config.yaml
rope_fraction: 1.0
beta2: 0.95
final_lr_fraction: 0.0
train_tokens: 533800000
Each number is 128 + 32 x the weight over its row's rms, rounded and kept within 0 to 255. Layers, rows and columns count from 0. Numbers have three digits each. The size before them is the row's rms in percent of the matrix's.

# layer 8 MLP down, 256x704, rms 0.0452, rows 236-255, columns 528-615
089:183102065118160098121162110191140115152126139091147142204171136116129112059144192114120107113058170164068140110142116119120162166123104112105083125156189117159060131110136106154160091113121113114146163134110160147132177171049127138105134148124090169158100096112094
097:098103113158094159133091077166138116149151127115121178142186159152036120130091190126141156161158146136150132139183154168163133129121085137177109096166132109116133135120167165108114101122129065092119149095112142172137140147137161133122151156142165101099141123072087
090:137103103105140145127116114118180150109139134127054128159110163150182133103095128114085114108111122215130106114156101109142180119104095102136157117101167106102145115138129183127140127130141114162094124169105124055163119209077117069164116167144122081170133125138152
098:146136128034120138122108121104196158183101081096181109135119075128115090143105155135146093123176148205179148101184128132086212207135113201118126162172170113141153128100113107179142138167121162128126153107144149103175112163117117135135123098131093172085171113157184
094:132159034062119179176115153114033139153141158134054147101131129145129155149141106181135143175102133115093132104133159115151184111155063094192132136140201133154158124134155161141114130085119110175136118111179131071140075186130116176114146127126117087115166087112176
094:133108141129091119154116138099153076086124026099137146109165193125101140144093043076126177096191074142119159143128098094091103139125144092112111116123114193142190136149097114094055162119108140100142175116150144123059107139109091140079164103162146111182129125131140
100:103096173115159100103108139145167101118118080107071118178111064089152132127136097132152091125173105143154126096097132149159110138129187098129085103084063074077203108124108106126204086145112140147195076112158133156141122106062135076108062115081158124064076130125107
090:076149110088114167159106133172164147107133226163156155087117162092189098127096158125113129106084155121125174102159124148132156117111123121135140127151158095086135078172110149078119156140135117158141144117106118113140138139071122112096135130146174154130117111106057
110:170151239163144078105088117159099145113114118096152106161144102107107163188127106136175124142123145103096160137134115097115116106107201241133116142140045137100067119093134113101255161067170107107148145135091088116112051146156105145149101104142137137179154209142144
090:144123163156124126167116118163098108189154157163064181152164121108128133118131118179157137147136128139153165163151175162130208151127075128184143147150103092166101129124120167103073099146051133107114201095143149107180106101155089107150149058114083104115169133134128
105:146134100125110143075129080088151139099142165101128105089101083121156113064099129150118156120087147141186119122083146119106110125102081109106102098112172101127163140159124112173054168122127162139061080151073122150109116162107117180191083134123167149161097041168153
096:138072111137127184142119048132119120143145188096058138124093152055164134116105120112130141163152160112085122094116125136122081112073141154131143118161125153159055151136133132134123142231099107115036104144142077133143080174170111168067137101103147108132146136137107
100:134081162152155193137150108128136171142124165146122136152174083139134115074151183169115071115094118157130102106133211082137162119142169177121104164151166166093136117139125107157144133118102085127168124099127082132128159142150120113155132125128089094104148117106140
096:143093167094164171127081131164152109110121089140161089111124149141168113113146120135177158158152123125137077151139097137170121173140114105140197143073155197114111141120085101161145148178111195156051109150097165073142168149107192170088116104146139196175106118143137
111:162071058155127110142121135106158071132121131128120130138149162089124131105159153124128156054143145095149129107140124106124140149149112165146129130090160090215067120098123143141105151076098101095100154133137131102111106120151172179175157176120173131160118116144153
099:190207136142149192111110105139106071134135135102119141172154115200145191149169111156115099121121102122123135103141104124122214114132153142159135120138139100172165173094149170106112128086152126139133190096160165119096141069079120172096063129124118165102091147089120
091:174187131074157116065150125169143152113132103120111082069138066060092125088082146167154068096059150149121165122101173103106184119146199169123019114079142099138083126081123158153158101155122068120135117134127121112155109169077170168153164133100114140150109110085163
094:112132132166116102148182148150127143143141152099131122152186169099153113140116091105106119148145121102148147098132156089150106112067105122120102114161114164157112092112129146106164107099155138104169163149082115132087074117139140127132147097110157134085176158110143
090:162186121127115126142150147112109157122149084128141137194065138080140109138056135178148172156088131138123089141151142170098154163107097051111214125048100069106120147098078136190160110115092158139124094135137190104171184130134132139137173147169125125109104080122089
188:188132136088113130158128107144096144112160117152156137146108135139139149142098103141090097141106135104109122102150109125137153149134110156000103115188172126121105107130103131087092188148150134122068132152119078101139117134101138105112103172139093173125165139107149